config.toml
num_key_value_heads = 4
init_std_qkv = 0.022
init_std_o = 0.022
lr_head = 0.00664
decay_fraction = 0.379
Each number is 50 + 12 x the weight over its row's rms, rounded and kept within 0 to 99. Layers, rows and columns count from 0. The size before them is the row's rms in percent of the matrix's.

# down: layer 3 MLP down (transposed), 768x192, rms 0.213, rows 630-654, columns 128-191
# up: layer 3 MLP up, 768x192, rms 0.229, rows 631-654, columns 128-191
down630 094:46 48 44 49 36 50 32 62 37 44 66 30 49 36 50 42 62 53 30 56 49 56 53 44 46 54 69 42 38 30 45 28 53 57 36 67 29 47 66 25 67 55 46 55 48 16 35 63 49 56 56 39 60 58 55 39 75 45 63 50 37 63 31 57
up631 095:47 23 45 45 57 40 53 68 39 47 55 69 26 59 57 54 64 60 62 38 37 40 64 35 51 57 54 56 55 36 53 67 51 33 42 67 44 47 45 46 67 50 42 41 47 54 53 54 61 43 49 54 64 35 49 55 55 69 53 49 52 40 52 56
down631 104:46 56 59 42 47 49 47 43 42 65 47 49 57 43 50 31 47 37 54 27 39 35 40 32 44 38 55 54 64 68 53 48 52 58 59 25 09 58 46 68 49 50 50 43 62 45 59 44 39 36 66 54 56 46 33 27 46 67 56 55 20 53 33 37
up632 017:47 55 63 29 40 51 72 38 44 51 71 45 45 51 31 50 68 48 48 57 64 62 49 36 50 61 44 70 29 35 32 49 39 39 68 72 40 39 50 36 56 31 43 28 60 73 54 35 57 46 61 34 54 50 55 52 55 40 61 50 39 45 48 44
down632 026:42 47 45 50 29 53 52 51 75 59 55 49 49 63 48 42 29 48 41 59 57 41 51 49 42 39 63 55 52 38 63 47 74 49 42 78 51 43 45 45 49 66 53 46 45 52 54 65 70 39 59 36 58 45 37 65 66 44 28 56 59 30 61 54
up633 094:31 57 57 47 48 43 59 37 45 69 52 65 70 43 52 35 30 51 32 66 40 60 44 57 56 80 50 70 61 45 53 30 59 52 60 41 57 59 34 57 25 45 51 38 66 39 54 61 46 25 35 47 26 48 56 67 54 47 33 44 57 62 61 52
down633 091:66 40 54 33 53 53 33 69 49 59 29 64 46 46 46 41 53 41 64 49 66 40 52 37 54 51 51 40 52 47 47 57 40 45 33 61 48 34 35 31 50 29 54 59 48 47 66 44 65 57 42 41 48 48 33 43 70 78 30 49 37 31 65 33
up634 091:43 36 47 41 45 27 46 56 62 48 58 20 60 38 60 52 43 50 69 45 32 67 27 41 38 55 65 59 63 58 60 35 62 54 53 60 54 50 51 30 49 61 53 52 77 45 55 18 55 40 47 58 70 60 43 66 38 33 60 35 54 39 47 64
down634 087:58 49 39 32 61 44 34 49 48 64 55 42 59 47 58 43 49 49 46 75 62 43 57 52 67 77 52 69 59 27 33 50 53 51 52 41 58 40 33 39 63 57 72 61 46 54 43 41 44 33 53 72 47 46 58 37 55 42 61 39 48 33 25 43
up635 074:54 66 63 47 51 44 51 40 17 52 48 68 66 54 48 44 58 56 56 53 29 49 48 69 46 59 28 58 56 69 55 42 38 52 37 49 53 36 34 31 44 46 54 70 45 65 57 39 63 53 59 53 58 57 33 67 27 40 51 53 50 61 54 48
down635 082:63 37 50 40 41 37 14 59 68 67 29 82 56 55 34 60 68 53 66 58 49 35 53 24 75 58 66 38 66 46 40 38 69 44 58 54 38 51 46 42 68 43 50 54 48 39 47 55 43 48 39 71 51 52 61 47 58 75 44 57 49 35 66 31
up636 086:50 68 82 43 27 45 63 44 42 49 28 36 44 54 55 46 69 51 45 41 64 56 33 48 57 62 68 58 63 54 44 44 19 58 76 51 59 56 42 60 54 68 50 36 64 29 50 55 54 43 86 61 43 42 62 20 45 43 50 60 55 51 57 36
down636 094:50 56 50 43 68 45 38 46 44 43 48 67 35 59 58 46 28 64 46 35 36 61 56 54 53 49 50 54 38 38 54 58 42 57 55 63 43 63 31 49 30 59 62 47 47 38 66 52 44 52 63 54 35 61 35 58 55 50 61 47 40 41 53 37
up637 038:62 60 41 68 80 47 43 45 43 54 43 46 37 75 44 53 40 67 46 49 59 48 62 50 69 53 35 57 49 50 44 50 64 41 65 57 42 53 77 62 45 62 60 39 20 45 30 54 43 54 70 37 34 49 40 40 38 36 50 52 47 56 45 46
down637 045:60 49 64 44 64 26 44 59 33 50 40 59 63 61 36 59 41 51 34 30 61 64 67 74 33 52 47 65 46 47 48 53 27 40 40 62 46 34 53 49 53 65 52 53 59 58 60 30 72 48 68 55 51 27 94 44 50 51 43 65 39 44 66 46
up638 092:46 51 41 48 62 49 40 31 39 56 39 51 56 51 57 50 40 39 70 82 55 48 39 38 59 41 65 55 46 33 72 37 65 41 71 51 63 57 45 53 42 55 48 54 15 64 44 63 49 64 28 37 55 48 34 52 37 96 44 45 67 55 56 17
down638 092:50 42 43 73 63 59 51 46 67 42 38 60 50 46 39 37 61 45 50 30 31 47 51 41 47 70 48 42 65 40 61 40 54 57 61 65 48 47 41 38 54 54 42 36 36 48 54 54 77 51 35 72 71 55 65 44 49 56 54 46 70 45 48 59
up639 113:56 60 60 57 54 35 66 52 48 44 35 39 51 54 52 62 58 36 48 80 48 51 33 47 48 57 49 67 52 42 65 67 71 41 26 30 42 41 53 46 61 73 48 49 64 54 35 26 68 68 47 57 49 53 23 52 36 63 81 41 60 47 48 44
down639 108:51 57 58 50 52 46 40 58 51 48 39 56 42 37 56 38 41 43 43 65 43 57 52 44 47 50 44 52 45 32 45 52 49 55 30 41 33 45 47 28 52 50 57 45 49 36 60 51 57 79 49 39 41 47 65 62 61 41 18 57 71 61 63 63
up640 103:64 58 51 31 44 55 48 59 40 50 39 34 65 49 50 49 36 56 58 57 63 62 56 62 33 45 73 61 60 65 42 56 68 42 49 54 59 65 67 42 53 41 32 45 48 22 51 56 54 52 40 55 47 67 36 59 60 52 53 25 65 53 56 32
down640 107:42 25 67 59 50 66 54 66 35 53 51 46 49 43 61 37 41 54 48 41 52 41 54 43 32 30 71 33 58 42 50 50 62 69 58 46 47 71 56 52 45 32 47 45 50 43 67 52 52 53 26 58 26 60 39 45 64 69 24 59 45 36 51 59
up641 090:37 43 53 63 54 30 47 62 47 43 35 48 63 63 46 56 49 39 29 67 38 29 46 46 46 56 65 71 41 37 62 58 45 65 29 41 59 55 66 55 59 38 61 58 25 52 44 41 66 43 54 45 45 47 36 51 66 57 55 49 47 48 64 50
down641 091:34 38 45 67 42 37 69 44 62 54 37 53 54 46 38 50 55 16 32 51 29 53 42 60 50 40 35 62 41 53 62 44 61 69 61 38 49 56 54 56 29 62 44 25 38 44 69 53 64 43 37 65 65 42 55 27 54 39 29 55 60 49 35 53
up642 097:46 53 51 53 62 74 67 64 45 43 40 38 61 61 56 60 28 36 56 55 40 51 49 41 47 57 38 45 76 71 49 45 37 49 38 42 44 47 45 53 21 63 50 41 61 57 58 69 49 22 47 37 21 51 44 29 45 65 54 58 51 47 49 60
down642 108:55 47 49 78 52 55 39 30 44 58 48 25 37 49 48 42 55 54 55 46 48 62 36 33 36 30 39 39 69 52 48 60 44 49 61 63 42 23 58 53 51 57 31 53 80 60 49 52 41 49 43 45 53 44 58 30 65 62 68 53 56 51 57 30
up643 094:45 50 36 51 33 46 52 53 47 64 30 49 69 46 42 36 59 55 57 46 52 51 33 42 56 28 48 63 35 77 50 49 44 52 35 70 61 38 60 67 47 37 54 41 49 61 46 47 21 52 40 49 55 57 53 54 58 70 43 57 53 57 37 48
down643 097:36 45 80 27 56 56 45 65 43 59 47 33 42 55 56 59 67 37 60 36 59 73 45 44 59 45 44 47 60 24 71 54 06 44 51 34 65 38 42 46 42 60 64 43 46 46 34 38 49 73 53 51 55 65 76 57 51 58 39 35 43 68 66 50
up644 115:65 62 50 47 43 37 54 51 50 58 34 50 42 48 46 45 47 64 31 52 61 44 61 38 71 63 55 68 58 48 48 50 49 66 40 60 57 58 43 54 54 51 57 58 42 36 60 54 39 44 44 90 45 50 31 57 58 36 51 49 59 45 51 37
down644 128:40 63 58 71 49 60 54 57 49 43 55 26 58 72 56 43 33 41 34 53 47 40 16 55 33 53 62 50 48 66 52 48 54 59 45 37 58 54 47 52 59 50 50 57 46 52 48 42 52 47 43 55 37 55 61 51 22 41 62 81 61 59 50 42
up645 098:45 46 52 78 44 71 70 26 26 64 40 40 50 45 55 45 47 44 48 35 44 49 54 26 51 39 50 48 51 49 46 50 39 60 51 58 55 59 50 54 64 47 62 45 53 36 49 49 49 35 56 45 41 46 45 74 47 42 52 44 43 67 50 42
down645 091:39 68 50 74 49 72 50 42 49 22 49 53 42 56 71 43 61 35 50 71 43 46 50 79 37 52 55 45 55 62 51 38 73 37 53 52 56 42 49 32 71 46 49 56 37 38 58 64 41 55 61 26 74 74 42 69 51 61 55 58 50 52 40 61
up646 106:44 47 54 70 57 40 69 37 67 45 52 38 40 35 56 44 64 52 25 71 54 57 55 24 46 63 43 54 52 39 50 39 47 62 55 29 48 57 47 57 44 65 43 71 51 33 54 48 46 38 48 44 51 43 44 35 25 63 42 55 51 46 78 50
down646 105:54 30 59 54 57 36 63 66 42 66 55 67 45 44 50 54 59 54 39 87 33 61 57 39 30 55 44 68 53 47 50 49 64 45 50 43 50 56 39 35 43 42 40 55 42 37 46 64 70 65 57 57 53 56 48 37 48 37 47 48 93 54 49 52
up647 097:42 63 54 66 52 63 68 51 66 47 46 46 44 51 49 38 62 52 51 48 50 49 48 43 61 51 41 72 44 64 41 57 60 56 70 26 33 44 53 67 62 52 63 24 42 51 61 57 59 37 52 83 70 44 33 71 55 46 65 62 56 54 48 40
down647 105:49 81 69 41 64 57 38 54 45 72 51 55 50 33 40 45 39 36 46 54 58 55 53 48 40 52 45 60 31 38 45 41 27 55 61 41 42 57 57 61 46 44 60 46 80 50 52 55 54 29 54 41 46 51 52 41 37 43 42 59 49 22 62 74
up648 103:50 57 61 42 67 56 46 57 38 71 39 55 31 47 49 42 58 40 64 50 28 47 51 54 39 39 42 37 50 46 65 51 36 43 54 51 74 46 53 59 74 42 49 47 38 46 40 48 44 32 43 53 50 45 37 62 45 61 71 42 61 55 48 58
down648 108:64 64 48 60 29 55 60 59 39 41 64 56 62 49 58 55 54 46 71 53 31 65 39 50 37 39 20 58 80 25 44 63 64 46 51 45 76 62 46 54 52 65 51 37 26 60 39 76 67 59 71 47 69 50 55 28 62 41 45 55 42 54 41 53
up649 109:45 70 40 62 55 52 51 44 35 59 60 72 70 30 65 43 49 38 50 46 49 51 58 57 50 62 42 59 44 49 62 54 28 70 39 44 42 70 60 70 45 50 41 66 60 44 49 63 42 32 46 47 66 59 44 61 64 52 49 45 51 44 68 40
down649 100:44 59 51 56 37 58 51 51 42 49 63 33 35 69 44 72 57 47 51 53 35 62 54 57 48 57 43 53 50 40 36 66 36 59 64 50 47 50 78 44 62 68 49 63 55 38 47 27 47 52 56 67 52 30 65 32 35 66 50 38 52 47 29 56
up650 120:49 58 74 45 51 37 62 52 59 42 49 48 60 63 44 51 46 45 59 65 39 45 46 37 32 49 50 65 42 59 58 46 37 33 83 57 61 43 45 49 50 52 44 40 46 37 54 47 52 37 48 42 58 71 52 64 51 64 75 57 64 58 57 29
down650 112:56 52 54 51 53 65 46 40 63 55 46 38 44 22 63 33 23 57 39 39 40 38 46 65 74 68 57 43 57 29 42 31 16 28 44 60 34 59 56 36 60 59 44 66 41 60 37 61 48 39 65 46 46 48 45 73 56 23 67 48 49 46 38 61
up651 108:46 62 54 49 64 47 56 53 35 47 48 31 39 54 70 71 65 27 55 66 53 46 35 73 41 58 59 64 53 40 19 54 64 40 55 52 54 54 69 37 70 52 51 44 49 65 62 36 58 54 44 70 66 51 44 53 52 42 58 55 35 39 47 46
down651 134:40 58 66 49 57 49 52 48 49 34 55 62 48 60 44 40 53 47 37 50 41 48 53 71 46 52 41 37 65 55 42 48 68 43 39 24 44 35 52 28 55 53 48 61 43 71 31 37 46 42 49 42 70 52 64 61 33 37 56 54 42 40 68 47
up652 101:47 69 40 43 40 29 48 38 46 40 45 35 61 62 47 48 34 56 82 54 67 47 52 37 49 57 74 48 41 59 56 61 55 43 28 51 35 50 55 44 67 63 42 35 49 55 75 50 51 20 39 26 72 35 74 59 48 52 54 61 60 42 48 65
down652 102:42 66 37 48 30 43 45 63 57 75 45 53 72 51 56 55 59 57 64 44 46 64 49 42 60 59 34 38 60 43 56 61 35 47 52 49 48 40 45 56 52 58 51 63 69 61 41 68 64 41 56 33 41 40 57 52 66 63 51 36 48 47 66 60
up653 020:64 41 37 53 48 64 48 56 47 73 51 43 45 42 48 49 89 62 55 60 63 38 24 50 65 31 43 78 63 41 56 54 49 59 40 51 37 54 30 61 78 63 66 37 59 61 38 35 54 53 47 75 50 44 59 31 70 49 44 53 55 65 54 31
down653 027:52 19 60 71 51 40 28 77 54 31 65 51 67 51 54 48 16 55 55 50 57 56 47 63 61 62 48 61 70 46 45 40 51 42 59 65 64 59 45 45 53 44 47 79 50 41 60 38 51 43 56 36 38 47 56 44 49 42 61 36 53 56 51 30
up654 105:57 43 74 30 55 60 46 57 61 66 53 28 50 39 36 52 54 45 51 43 66 47 33 64 44 50 62 47 49 63 57 62 37 64 43 56 65 44 63 49 23 53 54 55 62 36 86 42 24 53 70 44 48 32 71 36 36 55 67 21 50 67 53 43
down654 100:55 72 47 43 40 49 30 55 69 75 36 51 62 43 57 51 51 59 29 48 58 46 59 40 44 49 21 61 67 40 52 57 42 37 39 56 59 59 36 49 15 49 69 26 70 56 45 43 46 51 47 49 61 47 54 50 76 44 42 45 71 45 45 69